Weights of a small transformer language model.
Architecture: RMSNorm before each block, no biases in attention or MLP, untied embeddings, normalized queries and keys.
Training: a variant of Adam for these matrices, 350M tokens, 5338 steps.
Each number is 128 + 24 x the weight over its row's rms, rounded and kept within 0 to 255. Layers, rows and columns count from 0. The size above them is the row's rms in percent of the matrix's.

# layer 22 MLP up, 640x160, rms 0.15, rows 225-244, columns 0-79
size [ 86  92 106  98 104  96 100 109 103  92 107 104 101  95 105 105 101 106 103  42]
[[162  84 120 129 141 117 161 139 124 118 148 122 111  79 103 133 147 120 162 106 128 155 102 103 107 103 135 131 110 108 159  87 157 104 138 117 156 170 131 142 174 139 109 138 107 117 144 157 122 145 135 127 124  83 120 134 110 122 106 162 126 137 154 116 100 111  99 133  92  94 159 135  82 122 108 115 130 127 133 162]
 [130  92 147 138 158 131 120 136  39 132 155 143 135 129 166 135 102 133 146 151 100 100  68 111 135 140 117 131 129 124 130 153 171 106 144 128 118 104 128 162 158 137 117 108 128 101 101 111 118 111  79 146 136 109 113 129  97 111 124 150 118 119 140 121 110 123 135 127 147 127 106 135 166  82 110 126  95 165 130 140]
 [124 120 119 106 127 154 130 112 141 103 125 113 156 148 126 134 157 140  97 132 129 159 107 132 157 178  91 127 149 113 166 150 137 100 184 174 137 112 123 121 147 152 179 164 125 140 103 118 142 105 128 158 137  99 128 128 122 180  73 165 116 110 146 141 134 140 113 149 133 129 131 121  94  96 129 122 107 103 123 116]
 [127 119 122 127 133 141 114 103 151 141 128 119 127 166 134 131 162 149 142 121 116 143  82  89 152 129 119  89  87 140 169 161 122 166 141 174 162 139 130 113 145 161  97 160 123 149 133 137 147 157 137 146 103 105 112 128 148 151 118 119  90 109 101 180 149 126 106 115 148  89  80 181 184 157 156 110 168  89 101 148]
 [108 107  96  79 148 124 114 171 121 101 146 130 136 159 138 139 155 142  74 113 146 151 134 109 113 109  92 149 141 104 130 117 141 128 133 147 139 128 116 157 180 130 169 168 134 107 130 112 120 111 129  98 141 120  95 135 113 145 162 128 121 118 155 157 136 115  80 129 138 121 113 131 109 133 103 112  87 133 164 120]
 [170 131 147 144 128 136 140 153  97  51 153  97 104 148 138 177 123 153 102 164 156 157 119  91 197 122 134 153 153 123 128 150 134  78 129 169 131 103 153 139 109 142 137  94 101 100 149 108  88 136  81 138 111 100  91 131 127 146 144 121 121 126 155 133 130  91 107  99 130 167 115 129 135 102  93 143 145 152  97 107]
 [128 155 176  76 131 130 119 144 157 119  71 101 119 109 115 120 119 126  70 159 118 111 131 179 167 126  99 130 131 102 141 141 140 110 153 106 167 137 110 107 118  72 101 130 140 113 145  94 155  87  72 133 141 132  79 129 161 138 124 180 144 123 174 161 121 150 150 112 140 114 141 117 138 100  94 166 104 143 104 116]
 [169 123 150 126 137 111 161 111 131 103 165 109 118 140 127 124 145 126  94 139  88 134 111 170 126 124 133 134 142 126 119 110 135 113 127 150 142 147 155 115 173 159 165  97 112 116 149 151 109 134  74 119  99 124 121 128 170 133 125 149 124 116 145 148 121 134 136 139 110 121 101 152 117 161 117 120 126  80 152 159]
 [124 114  96  96 124 146 144 134  77 132  95 102 157 121 131 168 144 161 118 155 103 150 143 136 133 139  96 159 102 115 112 141 159 121 143 177 157 122 159 190 116  99 147 141  74 116 150 115 103 115 132 133 152 135 149 112  90 121 143 105 124  93  71 105 133 116 126 115 103 160 131  91 186 127 122 129  97 143 168 125]
 [144  98 103 152 135 107 196 188 104  86 156  76 142 147 165 134 114 124  92 136 142 169 113 133 143 113 110 144 155 143 118 123 129 118 191 128 129 164 160 130 139 150 130 128 121 115 138  97 133 114  67 109 132 111 122 128 134  98 147  96 134 120 134 110 123  98  57 138 104 135  79 114 126 107 122 165 145 133  85  88]
 [116 128 126 125 142 136 138 129 152 135 149  98 169  99 136 180 140 155 131 143 101 114 124 100  86 126 114 128 139 167 122 145 114  94 145 148 129 154 104 178 133 122 118 144 140 149 138 107  88  78 139  95 133 123 110 125  99 125 134 119 133 127 109 151 149 138 133 105 180 145 115 159 145 132 132  63 153 149 104 151]
 [117 100 100 157 148 136 119 129 121 125  97 147 146 121 113 144 101 175 130 156 141 127  94 144 106 124  68 110 153 122 173 124 129 107 129 116 153 140 112 160 126 136 124 136 128 140 152 139  86 177 134 104 130 121  94 146 139 165 129 117 100 114 143 166 138 133 127 167 100 151  92 116 124  85 103 104 127 128 124 160]
 [113 123  99 118 136 141 103 173 117 124 113  80 109 142 155 151 150 122  86 138 122 122  97 122 170 161 131 136 118 141 145 124 120 115 137 146 164 146 133 142 188 104 168 173 127 123 116  97 119 100 115 163 131 115 108 130 139 156 123 146 130 125  88 106 155 114  71 102 124 149 152  98 146  92  63  88 134 147 107 171]
 [157 101 148  97 139 126 173 148  95  70 178 101 148 139 166 109 122 138  99 173 145 181  96 133 154 139 118 105 177 117 131 167 124 111 117 180 141  92  99 103 133 141 127 135  89 118 133 150 107 123 115 100 113  96  94  84 166 118 161 156 100 114 140 193 131 172 125 113 130 112 147 120 148 109  87 125 124 115 115 135]
 [104 125 137 125 152 149 172 125 128 161 136 126 125 127 179 164 146 174 111 132 126 100 114 143 154 140 113 129 139  80 131 129 133 131 140 148 144 114 122 119 168 147 120 127 130 122 171 135 119 110 124  84 134  93 105 107 101 116 181 151 116 102 173 114 159 189 102 151 117 126 132 154 141 121 109 130 140  58 129  99]
 [103 117 127  89 141 122 131 172 104 112 125 119 135 124 192 142 104 132 117 156  99 133 120 147 117  98 116 136 128 109 110 128 111 118 126 107 159  91 117 145 131 100 152 105 138 111 140  97  93 113 132 100 153 206 119 115 118 167 108 158 136  96 138 144 140 158 129 134 162 104 112 118 146 121  76 139 118 110 146 135]
 [ 86 118 152 107 168 124 134 136 122 122 105 122 128 120 133 122 109 125 119 163 140 137 112 161  98  88 121  91 137 169 125 166 126 141 157 122 142 115 148 142 155  94 184 109 126 198 115 117 127 140 144 126 130 112 141 158 134 127 111 130 127 115 193 166 106 116 149  97 130 159 133 155 133  90 133 105 159 148  69 120]
 [114 149  92 163 165 138 108 153 144  79 155 126 121 110 161 138 167 138 116 146 135 124 125 139 149 122 113 123 149 121 159 162 114 147 141 141 119 139 128 129 164 142 155 128 119 156 112 139  84 106  94 122 101  93 124 106 155 113 129 152  86 121 110 142 133 139 116 133 106 164 147 168 129 113  65 135 147 155 128 147]
 [ 57 110 140 110 194 139 158 130 159 133 139  75 117 101 180 147 142 154 120 121 152 119 109 150 143 110 113 126 144 129 121 156 134 124 143 151 126 116 138 148  92 122 132 154 145 192 186 103 155 129 121 105 105 143  99 114 148 126 125 130  92 112 141 111 153 168 107 137 111  85 104 144 179 125 124 128 122 132 164 135]
 [123 121  93  95 171 179 128 137 118 132 119 106 137 117 146 173 141 159  93 192 134 118 122 129 137 150 103 117 157 141 133 136 106 107 186 152 149  82 140 189 171 124 120 155 116 143 127 128 108  97  84 130 147 125 120 135 122 147 114 142 119 100 172 136 158 156 128 115 100 123 111 163 123 100 106 112 143 104  84 154]]
# layer 22 MLP down (transposed), 640x160, rms 0.135, rows 225-244, columns 0-79
size [ 86  90 110  97 102  94  98 103 102  97 103 102 102  97 104 106  99 100 107  24]
[[126 167 136 131 145  71 140 107 125 143 149 126 104 137 154  87 100  95 133 102 147 125 117 106 168 127 149 117 154 167 111 111 151 143 127 114 109 108 127 108  95 129 156 137 131 175 184 137 159 105 129 128 131 157 137  84 144 123 163 114  83 131 119  99 161  87 124 110 141  98 122 121 163 139 107  82 198 118 116 165]
 [129 108 141 110 123  93 121 146 154 119 137 116 137 140 111 113 130  67 118 147 166 125 148 145 131 139 140 110 146 101  93 129 137 123 106 173 157 146 113 160 118 141 103 104 139 133 144  93  96 126  99 157 103 136 139 140 127  92  94 140 113 102 185 122 158 143 113 131 108 166 133 168 136 176 171 148 159 143 118 100]
 [137 118 120 113 147 120 140 134 126 167 152 129 160 113 115 140 138 121 151 163 151 141 141 124 118 101 168 137 128 112 136 143 109 173 110 113 147 113 124 104 135  86 109 151 155 100 156  94 101 118 154 139 133 111  77 148 146 149 126 106 163  66  93 140 148 156 118 176 172 136 149 130  98 140 151 133 110 153 122  57]
 [ 83 125 140  95 143 122 101 118 132 131  99 146 160  91 105 135 115 149 134 119  68  83 117 171 146 114 121 107 111 141  96 121 146 134 133 114 121 121 131 129 125  92 174  94 102 134 139 127 123 100 113 169 113 157 170 117 125 168 105 160 119 146 127 135 147 113 144 102 137 109 144 134 132  99 115 140 125 138 149 144]
 [101  91 143 106 156 150  99 115 148 150 144 126 110 133 147 127 123 144 137 160 120 147 145  93 165 100 132 120 115 138 117 158 160 152 103 129 155 114 122 152 155 140  90  83  81 163 113 121 143  89 111 149 151 143 152 108 142  87 133 106 125 102 129 101 131 117 157 126 132 126  63  98 104  88 141 123 124  88 142 135]
 [ 85 138 117 122 122 114  83 135 165 151 138 111  87 150 147 131 136 170 134 122 140 136 164 120 139 115 121 111  95 131  99 101 142 175 149 113 149 116 115 159 154 130  84  98 135 117 168 155 153 124 147 128 129 132 164 151 145 133 115 130 151 122 129  92  91 107 141 154 152 166 115 158 120 138  81 147 128 141  98 111]
 [122 172 129  84 134 115 141 116 101 112 142 103 148 103 121 143  91 107 125 142 135 135 110 137 156 163 118 170 135 111 146  99 102 138 150 122 142 119 132 117 180 166  98 115 164 153 142  90 142 113  97 147  71 106 148 153 119 126 131 132 149 146 125 122 141 119 155 132 128 127 175 146 112 115 165 162 185 118  79  95]
 [160 183 127  84  93 134 115 107 151 164 100 132  95 145 171  77 124 144 122 130 123  95 153 152 176 152 119 130 126 101 147  73 130 155 122 121 113 121 139  83 145 146 189 130 112 169 144 152 122 177  97 127 146 177 119 120 139 121 152 130 150 150 144 113 113 157 140 140 117 115 114 101  93 122 120 121 141 118 158 139]
 [145 121 146 134 113 148 117 123 123 115 121 109 110 116 127 124 165 162 162 154 131 128 164  83 135 123 175  99 124 197 134  74 141 105 141 134 101 130  92 101 167 124 156 133  98  98 200 146 106 122 117 128 129 106 128 101 126 148 118  97  75 104  89 131 126 138 122 193 121 148 151 157 147  98 136  85 152 142 119 123]
 [ 76 115  94  92 110 140 114 112 145 150 170 138 118 164 118  99 141 151  89  95 169 150 118 180 145  59 148 101 127 168 116 180 132 129 144 158  99 152 112  80  87 131 163 134 127 124 151 119 130 122 154 138 121 150  85 139 129 137 117 113 136 144 125 134 120 118 152 137 112  96 120 133 115 118 100 131 143 147 118 136]
 [ 96 100 131 117 145 136 146 123 100 126 142 136 144 114 119 145 133 138 139 126  91  99 129 133 178 120 107 131 117 101 118 105  98 152 111 135 191 145 116 178 105 142 117 107 172 107 116 115 159 158 126 140 164 166 104 130 148 155 105 141 149 147 123  91 117 166 116 134 110 140 163 124 121 145 136 117 129 107 115 103]
 [176 123 110 141 163 170 127 126 125 125 142 105 148  93 140 111 138 107 131  76  72 124 112 135 157 141 137 105 131 105 140 140 113 124 102  87 122 114 100 128 161 126 113 128 103 132 174 113 132 164  89 178 152 105  94 125 170  67 162  72 129  99 143 154 109 104 135 120 132 141 118 143 133 159 129 114 108 118 132 139]
 [160 139 113 130 147 118 157 159 132 135 124 146 145 159 131 187 146 105 117 101 129  95 147 132  95 136 138 109 108 156 142 128 121  84 137 111 132  97 124  71 132 128 121 160 132 120 134 114  99 108 149 163 132 135 110 115  98 135 157 139 138 102 148 134 110 125  99 112 132 153 165  99 132  68  75  98 108 184  98 144]
 [147 165 171 146 167 127 137 184 117 148 140 174  94 109 123 141 122 162 143 146 178 125 122 152  88 189 122 113 132  95 102 132 148 106 192 168 113 118 152 131 120 118 110 126 132 128 147 147 134 152 138 125 126 169 138 179 162 124 117  99 111 102 130 114 123 122 140 115 146 153 152 146 130 146 138 155  93 145 147 174]
 [121 138 121 132 173 181 162 126 121 121 157 161 141 159 155 139 125 141 142 140 166  89 183 125  95 142 129  71 162 145 154 110  77 128 158 120 167 104 153 142 112 137 155 163 136 134 128 106 107 150 153 168 143  85 141 108 111 126 130 127 112 103 163 123 121 132 126 111 136 154 120 114 115 101 128 123 146  97 142 100]
 [178 120 151 142 180 104  89 130 121 104 158 112 115 124 134 137  98 144 129 126  97 135 169  95  88 120  99  98 163 110 125 116 124 158 109 120 115 193 126 102 141 158 135 154  97 158 129 115 103 118  93 113 127 108 154 117 124 105 172 112 150  98  92 141 132 146 138 160 145 128 111 156 120 163 145 131 155  94 152 136]
 [146 149 149 151 195 117 111 109 133 130 135 150 103 105 143  65 172 128 118  81 159 143 135 148 133 126 124 176 118  93 124 120 150 176 128 122 128 212  84 118 138 192 135  65 121 107 149 143 131 142 158  88 144 142 114 117 119 128 144 111 138 102 125 157 102 147 127 165 165 123 150 120 121 120 131 152 115 128 165 137]
 [134 154 145 100 134 130 100 157 121 107 114 104  90  88 143 138 146 120 161 142 144 162 118  96 128 132 106 101 116 132 135 130 101 134 110 107 147 108 147 125 126 122 129 143 113 115 141 139  84 116 191  88 155 150 159 145 117  66 137 143 185 118 138 153 143  95 109 109 122 132 139 192 118 145 143  75  95 158 139 162]
 [131  94 151 156 125 101 126 107 145 138 132 116 117 187 114 118 119 127 145 117 152 155 154 136 147 131 142 180 158 126 146 107 117 144 140  90 159  97 111 164 136  89 106 124 110  87 129 123  99 108 124 130 162 146 131 104 147 138 136 107 143 167 119 138 124 147 120 126 125  65 141  94 116 115 129 137 159 104 102 126]
 [151 117 109 117 162 140  82 132 117 118 126 110  95 148 138 109 177 157 121 157 138 150 134 144 101 111 117  88 144 122 116 145 143  89 122 156 110 151  83 143  99 175 156 142 150 111 120 118 167 139 138 118 126 107 125 127 181 159  79  83 138 146 138 142 139 138  99 131  89 168 137 125 160 141 104 151 120 173 165 129]]